Each number is 500 + 50 x the weight over its row's rms, rounded and kept within 0 to 999. Layers, rows and columns count from 0. Numbers have three digits each. The size before them is the row's rms in percent of the matrix's.

# layer 11 MLP down (transposed), 768x192, rms 0.0587, rows 248-313, columns 0-47
104:447562445494501450532532435539522483542480557471528547590587606471555472523561521468507492555470522532492536485439423477541524474481596442472469
096:469532535553439517557552498456504546471489638441538534499530464559513492465513532445485464465574533388444540399577557527491460572523507458505508
097:459491476528560418484365477501462477512475462531460467498552547511503602444444495498557522577527437540508475515442450549445523553446513490576589
099:411541546454549500539500593491564467590585568582484505539587486437602575524527400562486519520378573594475484487431380494601468441534501499443456
087:644413546556466449474465485515560518521506488554395358503502501477543499496527419492450535541514479505464408602516538602574462554474481446574487
095:461584554534458504519488467483531535515520548444585455560397566504555561560507549447538417529498434588468544478469471466482559508452497372489520
099:508416440488507539533471507502451465580452590502456477578514551491478404580550559543503480478523531523453515537449538532532463472438511487496517
101:545498447462512466534389452511476440495518562559483446471497468562508499598462532554518401588575519478533500477468462378444544476480458485504512
095:424581408469533485441448457515495510606492464467440439556468513542506477508545551513526513524465480495526401428500448503434494647429471502527528
106:506499466481557573493513417450444371571447455574425574542539477469514494530587473555491582519622499484531494506431465515534502510422437530462518
095:471532499568530544498597463563466616436491588462425538462511491516441504497446456487554479402483561456580423453570446522422516504480520450482537
099:494413469502586592538484562516491589549388475573458524490423504454462468480568431564483541435513489432514447445532595539453567562494495519521504
099:460605534489531451340553541455488482551484505508503580422528487530544547475471467527523641543566522475444538549505606483398402580559475442549390
101:485526639406464541469535591412490392517511503626489484484514450484441452442453475496568498502434563465464517539495478517597417501474510558457484
102:437443409477473513480549468483505587526540557513508464533508559426594510458433496508462447536456500589577476465581454585467454519511561497502514
104:608550493475499465512481472558472470439414517518490528461520452459523482460495496475413480484643452524476538497584516472543579509503512429533543
098:489471488549453475630594499402565498435447513533485483489363541544469411489510594487520519477475535425420424520542471549521504555532508555547549
104:549627432498537399462473510434531451522514532585529539477512444557516542452441465470491441595467545481499506561522491504413600445487453512427547
104:569482553580519551526510618514418443510405493503558459511517520469496476473645544451468404620415532505547465430473431507526526530632501498479452
110:557604497475498484522423495397513469427431504506491559408417499555496556505468436498580505514532485443506484528582482491525533584505407414491496
098:611585555535480471511497423504588562551473629478611543552460570502459501543469411577532563478464551455556436540528490415471495405497472512421527
095:544492513540527516532477424465454483510475387510481534465492519455498472552431430551466520504536479500521454458538513533486466401516627392530460
091:475465517432499436610488531490449533444471527447426515502508480460449581431523546454504498494520459548456547534543483520496378522526558451543481
096:565493516513517476483510443407571410494479549557457514483528481483376530571480547538561517436582391506468530484496470499523443535502544477510456
112:430551497484533406433485451555509537520396492520524588418529462519478560459638597547441425505504510471567436490535532534489539460471559538560510
102:538405562439420421530567505446452499460476578476566535375482554579479480497478506475527492530477472448517540468490492483542496496553456468587479
097:593504470479550550567394430538517517511544533462560475563544616576554451506503456441530475552547502510524596449411423437560513548448464530509460
098:501490437503530459525591434496518549454464488493468473536589402509506527548442427580525502540496463509545509379426538441523399548499434544501480
088:523445514520460482566480524432527505564505425344552534540542447476419509486513514465467491503465533568489549540530479499549409628475511464500602
094:534491486428489370427529491504429484429487413508565501502543522474445551565507395628582522501485510514492545538584498405505526540436439431527497
100:519454559498481396477464478517564562553444480510469486542450539540475536516586549452473460426475577445438513574403475459330423493511518467451577
092:555480550485418518524542415459562473572440505517542460536570400466462484507477529565545503513566460546428483498451579618549536516548402440534470
107:551560480430499494465584414484399478439492559517486508616495415468514502462476457438429451411445549559494506505559552534531495544460502470531391
107:485596500534527569525472488490493519466500533499502528564568565406464525514418536498533495501467538576570495518454523523567486496555577474455432
107:524514490575519591434600448462473502498479554452434471444554419508411520494541561506550452505525431493476485342522485444472553486459442480447490
107:517537652494501556497509477535491508535547481465564562545489547535545586549512413536536441400478511516492565524473619459451544458538590521493429
110:507553464491499474512349493477504508490447547551430503423409421444619501572493498597579514490547433551493480474474532442489557459502431550449462
094:424511507532528507475601470467576480511489395446514438459473485518507418573526572601421545514471551550465544496543461538524460535570518545584513
089:519539449565473504543531463461500515486564501397423465431397574515475526527565509557428486617548435573549511427439434469470529479420476402540520
099:460510485420493530454567530362516453482456509435483526446376495517536434429425464553552411463465558451507526507529503554439465423572579483443560
095:490472477567486537519586533520630459490539440596483470517467491562398508423493551514437456539485456492569541550516551480419427503418538430546562
096:535460449552575554481450515522511532568454488542573506481557498549520592420526539506450469446506600511531535590468451434488505456469552458545531
101:483482594538530519506580471580413524483520411535453458413533477467462544538487480522545474482542560628555450475413497497519614493502520512535472
098:392430544513535557506459476448480538542569393542489404496510506499516424443517473416510530535456504608579579480524450589536441491555522544468492
102:476520454462484532525493632455509576531562416502526518490490600501505471513567494597524465593598503459564517468551517553458511497544529489442455
105:606550560575407508491544538477560409475551428537548585596483474479609528459567475517466498565446531479377457440529546479613541441521463524492507
095:512572486436527525480494530483501451467493531539529496559593499478476605508561442501465456507483501505565529571483508528557527547574450491504551
104:466463495550494500517595478373567490475514438446549530469474403488424490594454443427487579545435497440441550494507583493501481550492457565477435
093:512603547572568448548482513455486490457427528471487527561440422417540593511499479503498500467483547502526514493475504498485414535471538509432426
099:562522445504485533605512415510545534466500553418558473557419487487588533544519570466504459525523521576544523482486423453516496541471478436487587
108:537544511510460502519533467447453371555488457446454544493410462482529540529465566470418444489538519596411460442515432481521577468491558560513429
106:472485441454438548472473473556466483497484435487525478534539480545525516593581531553609520510464480470471467558557468454550453566454432468519526
101:500577545458434498346527493457529544557508442591499553493404459497514419529548437496433468466456472594496383446498362437554475522388565472553529
105:480573543403496525545466473404495461528476492508498522491529556482492445500498573496563625451513484532476560473427484509498505505562478475540489
106:555447399478471513446529579471456486559415616541507553539398536554591535520548433492512448526473426527427399497461519503548494540503509547509384
093:518522540457550467515449452507541457549517513467531409476496511478481490503536491499474434473469491591592470520420520416580475535519441499550588
100:501544332458484621544492531480519499513494565491559451534583494502546519492432467469510507462544532444490372481501494501509399485424600525550535
104:504518512584452573463463506490440473565450465498541546519496504557523450567512562521494580466462486503466499561429598505553470477436536521590459
106:481568515453500454398535555404451561558524494503517545433506531420472541475506462592479463547585402446536482511450544533569472476442416454500452
099:471569587522565528539418583512494547486518521516593411543594497419517445506443496501538476489513483494478490550521445517490458482544580437477526
099:584499404458549532566477517494524539459602412500517486473561477470614501460551503441535632549509504513490530458499540463495429451479456447556435
098:450511588462435452594355502462514473501491495531436590434538383540483449515537419567548494437607450485531503458454518487520535535535496524542485
104:578433388517458519537498479469497517479511462535485444504459426514470523468483565557536416579526423509550472502493472489531538498539528491452560
090:496492522483551556520612427482514494491476481491526528450514441329520584546459527507509399451451405512447456479503448450510617570492532410479514
099:469407510543612397484454551465545577638520518490459437522497447514533459489505551546505409389496539432401550415566504518498547562513447511510494
095:559475543563542536476497456579580544452470496495551481492451573546452501512503495519505507461539509563566473433477532477478535563529578542495438
# layer 11 MLP up, 768x192, rms 0.121, rows 249-314, columns 0-47
100:527479486508462574389463494519393462510507462480596451456543508392392512503573490377565512456490489582510472660526525558474403464482466512516544
098:556518568459460470477496498491577493542480549526502523478452525610583512500571558439439624467451457466496534426460564574428520457408513590423540
099:448490567451532535479425500480433522516531529659407450502538501396544523475490422546611526505428456460351475404454463589521516468531511498576474
096:527525442517527501465498509536519468461519495364509487522499469447401557391531577505471462552488421493509521432520478484426529515515503477515489
104:449490638531470445457542505603502579500542542432563414549423541484555528436479624514482481480538426438482525580436546538461495525592462584570427
106:530481538485656500444487495482490556521559578385441491469429483530467548501436514457463574497427474491587580471513481508447482443551559428521469
101:551542568592508467474526496553497447470441445440512535493397498547442505527424485422538429508468481541479488519582577474539482514489515528403472
104:492510461512482450477475434506532533454458448476569445526553515506487504476521649457492498529510525569453421545544469506413580465422553570485521
104:477426542463479464525439549559554608403499498442512420499537391451529567538459503523485449518538524486585530377516525506515548574466508418576410
096:494429458500515543448497491483467418514568451480480436454531493478524498432466515407468485484475452547490528472519482578563457613464503608397569
100:436526517543486487478505511535549509499454415468508519551445585509416552471464496449525493513548559456469525426533573535523585445554486473498544
100:526475594619578473489480472520452491437530585409480549437454477418522440523550518481523501498508601482462553487532510478566416565554512490542512
099:514551553449483573442395582508479429530517462438473441521503511570509545443504452399491570528479514615497446519479525516490486514557498519500529
100:514604521507623422540485491574415513604550511461590459497476590569553540484500451530483463478521485515485481556422509532399389504513512495467490
102:563466483575520505470555543474444503495474569481392459463480461483456478614498472571592508510555536446454457446486550607501596451596407490555412
098:434560511463489473545473553459410402519472539552527505531619463519458528500504523482542611481499473496504563425407416512495595447425456509475374
100:501444524539495527383470517483503425480412496500508437520404550464564477539637511440525452638448508563568483497505536521445542408533532519490491
102:579590529559528434402507545555438546512392567425561461599493547436506507504476538506513542488502583404458568418529502502551470465547466531516508
105:479429477434514521495436452510477509523412544560574494461472490513557553519498475489520531455428512472448459533485478497486538532562526486559425
102:543434488474421407521580484543537535459529471461533573513504501500515489343497555409506414500491400414486464447571507494519510497512523535492489
104:500611491489514467473434459490422494495530506503486466425512483526573585578455565531505529362541541457560538416562563568482550576504509490495564
097:474557513528588553499524545491428456477487469550464435510556532533525617450527484470531506547511499462482560487486570741500378484425537499587514
104:510448563661409486486511457445565553471455520454503497429501510418428470474536566552515483408372405546513464509581462541501521526538449492550454
101:515438442556475569501429466506520439519475515568472541468600423470549474501516511510545483461391424454488495508518463572491481525420557441593461
100:488506449526524435520518460486434514558506451523513536476418509452477502458579493457496519460552366502519457526551438466504486544474464550465506
103:477534531435548457578397472437470480490533443405452447406526522481576487528516462482586491545514446447486532413497551496577458533426468513500506
103:463468512510555484489472560501501434539512540551554512361564514528584506449558553499558514422466514473469552597549575549526526459524506461424451
098:547552475414511574578575425521497500526566509494469438430530468476589538427480456467500542472542367437493508492471560430442543513524539520443526
099:508473498488551507556514511520433473443582532518564473533422509406570510428467531409493433507542514536509443497493519537485523485485506541361489
102:601418511463555450474476575440517506490506442472528546519463434586533498468517570594487521500498520544375430468440525504516387504483473459516451
096:469546552547455479551415476505491548447505530475544497499513431459475477421506482485495573489528523494427479555558576515558506512564470537484566
107:527441500606441502442517460504464526493563546515475600456477481510403506501466534502545526454465483534508517528552461532510430448517492501519496
106:580573460506442574602463529537532450448529466483545584550567423513524468449535549490562507509575484475463446588502465494555490485520518396470580
106:593491444421570474473490519470462421460468422474483571504538546531522398510473525421514408544531491440493507482479584535455450456508484431540573
110:430447466535567534545559486549443415513524466530484648452504579535515515528538571499511425597509463558514570556551553414513516442487560431507527
095:507496476475444572594520507480497511501516573643577477479594484490450477450549472575457482534501538499497577568604461481500595511451571527566560
102:483426495599449562458501419459394524525499538636472518584576464469547521450474442482508541497456566522434497503468434456454561550499493485500446
099:486532445533415480506544606506619540489531458411457496516477508484507524455430527494438394513479504560487532343405624474575599513390444480531491
098:514551537452580400577518428497504413469471525520535448592504489470439448446439532507475550470409527495482525486447458490469439475537537533504506
097:471501508498513544497475474463450457438484475539559510425569538498554513533512566537503507443445542456336523515525462522540554481402445533488482
095:484480520494470465524510460464522464519595553503479489459509480539483432500546452555529550442414449485467452457515555498597513534651426419528487
102:513537511482541467421416535439577557390464480512493552469447490560541512503531497479467418455453431480455542426505438488504508496423445524473460
100:537506538583490516489448576433555471531548521565574401478473415470586475511421525549608403468539455600471535517525479609551474470488588434541457
104:498523452548505512469509495440510435564480519442410515644512541484567442475521496465497439557538544410497446443466456523527489478445550435492467
114:507428509469419528576437503510501536436510406495433596498572517505526532522475504486462391492512524448415478487591526476536402406516498495349567
098:536427539503429561613577519463405466640544509423524505511504438444537420612504505554472535517473532570497457463559566591489467460400493547505615
106:622497523593676499476544546499591490491475491578501480488596479481426497474479536442453579534522466543489592446502459511432553541551536494437513
103:533540555561502550477466488495473557556458533430461451513471514530521532502510488444472452464416418485419499519562411522529495468519466493609534
095:432428422497485519488507504407491509462477548592535469511570531488417505472491535530451527496373423505418391513497443497541570484495445608500534
104:480497535548469541513574542465519393544532456609424457508375477450474436530447551465495566465474453483481572490480445496520480503495546502474484
099:443561449461464409443458480511434410507486424422546571522520428413491455444564566457435446489456503491471490421553583511466527494444433448473519
104:487519435471488464466481507430522539495476508571505394443492595397532582550555507457609464434477470588448497435501461522524488425534479497465452
105:440474450506571485457534456408489468523536536431490602599419567431490480508391492491461444526438465467398444556453434575501485486426467544513562
109:483492527494464456467478443501384467521517545506591536558617533458527485428440514489403546452540469447508365524576491400516498418509515441600451
096:487531412432464485499451590466484565434510444456441456547494540439542589498379482496481571456480450470584578447586536547520513481402453430457480
099:556527500520602498538442458596515536482500422499440471524505501430626495504615507513505539535438608514489456535510530441483561397513468525552556
099:688505541488439488548442552490531494419512537492452471516483533454601436479429507559463401453527498493425569602402580554528540527595533456495453
097:523467559501577419620595572529492444552554542539556466582426479353526531452460489421496605476486476497490542465491425484530461414465556437499515
098:496424484544575513463450469497531502604486472465480548458482520530489544364445524493470478550464465547539424596470450565578522579490480491481518
102:487545469522466536364449437435526524493515395502544480554438577439560473520454457504507539487462400484490490446407559448493455468441507438460473
099:479430492456525549440497527422528478502516457513558479501513528574522449365587581445536445505463472464555536555436445611454537455509505512470427
101:587571536536517582444468504479485460587560414523383475522494417557536484601489534418549498429523463475375489526519566565485523530477470498410467
099:500416500563573557524419624456531466524546452540556484484476498563433541481492503439561494499476578455501482433530594568512531486531501557540464
103:555602518466545471426552448461569514478512531530510517552578481547448480424531574482507537501535464516443540448564544543459526524536517470564425
099:557499504480426511549495530481466472476541539469482484546395539495490403477484477505479414463534539498520503567553462521530433437552582507480454
095:531336406453461424465523479525404409460548559540364460492461455503566554556471538469484458502487558466517584475477453560547481518577505503447548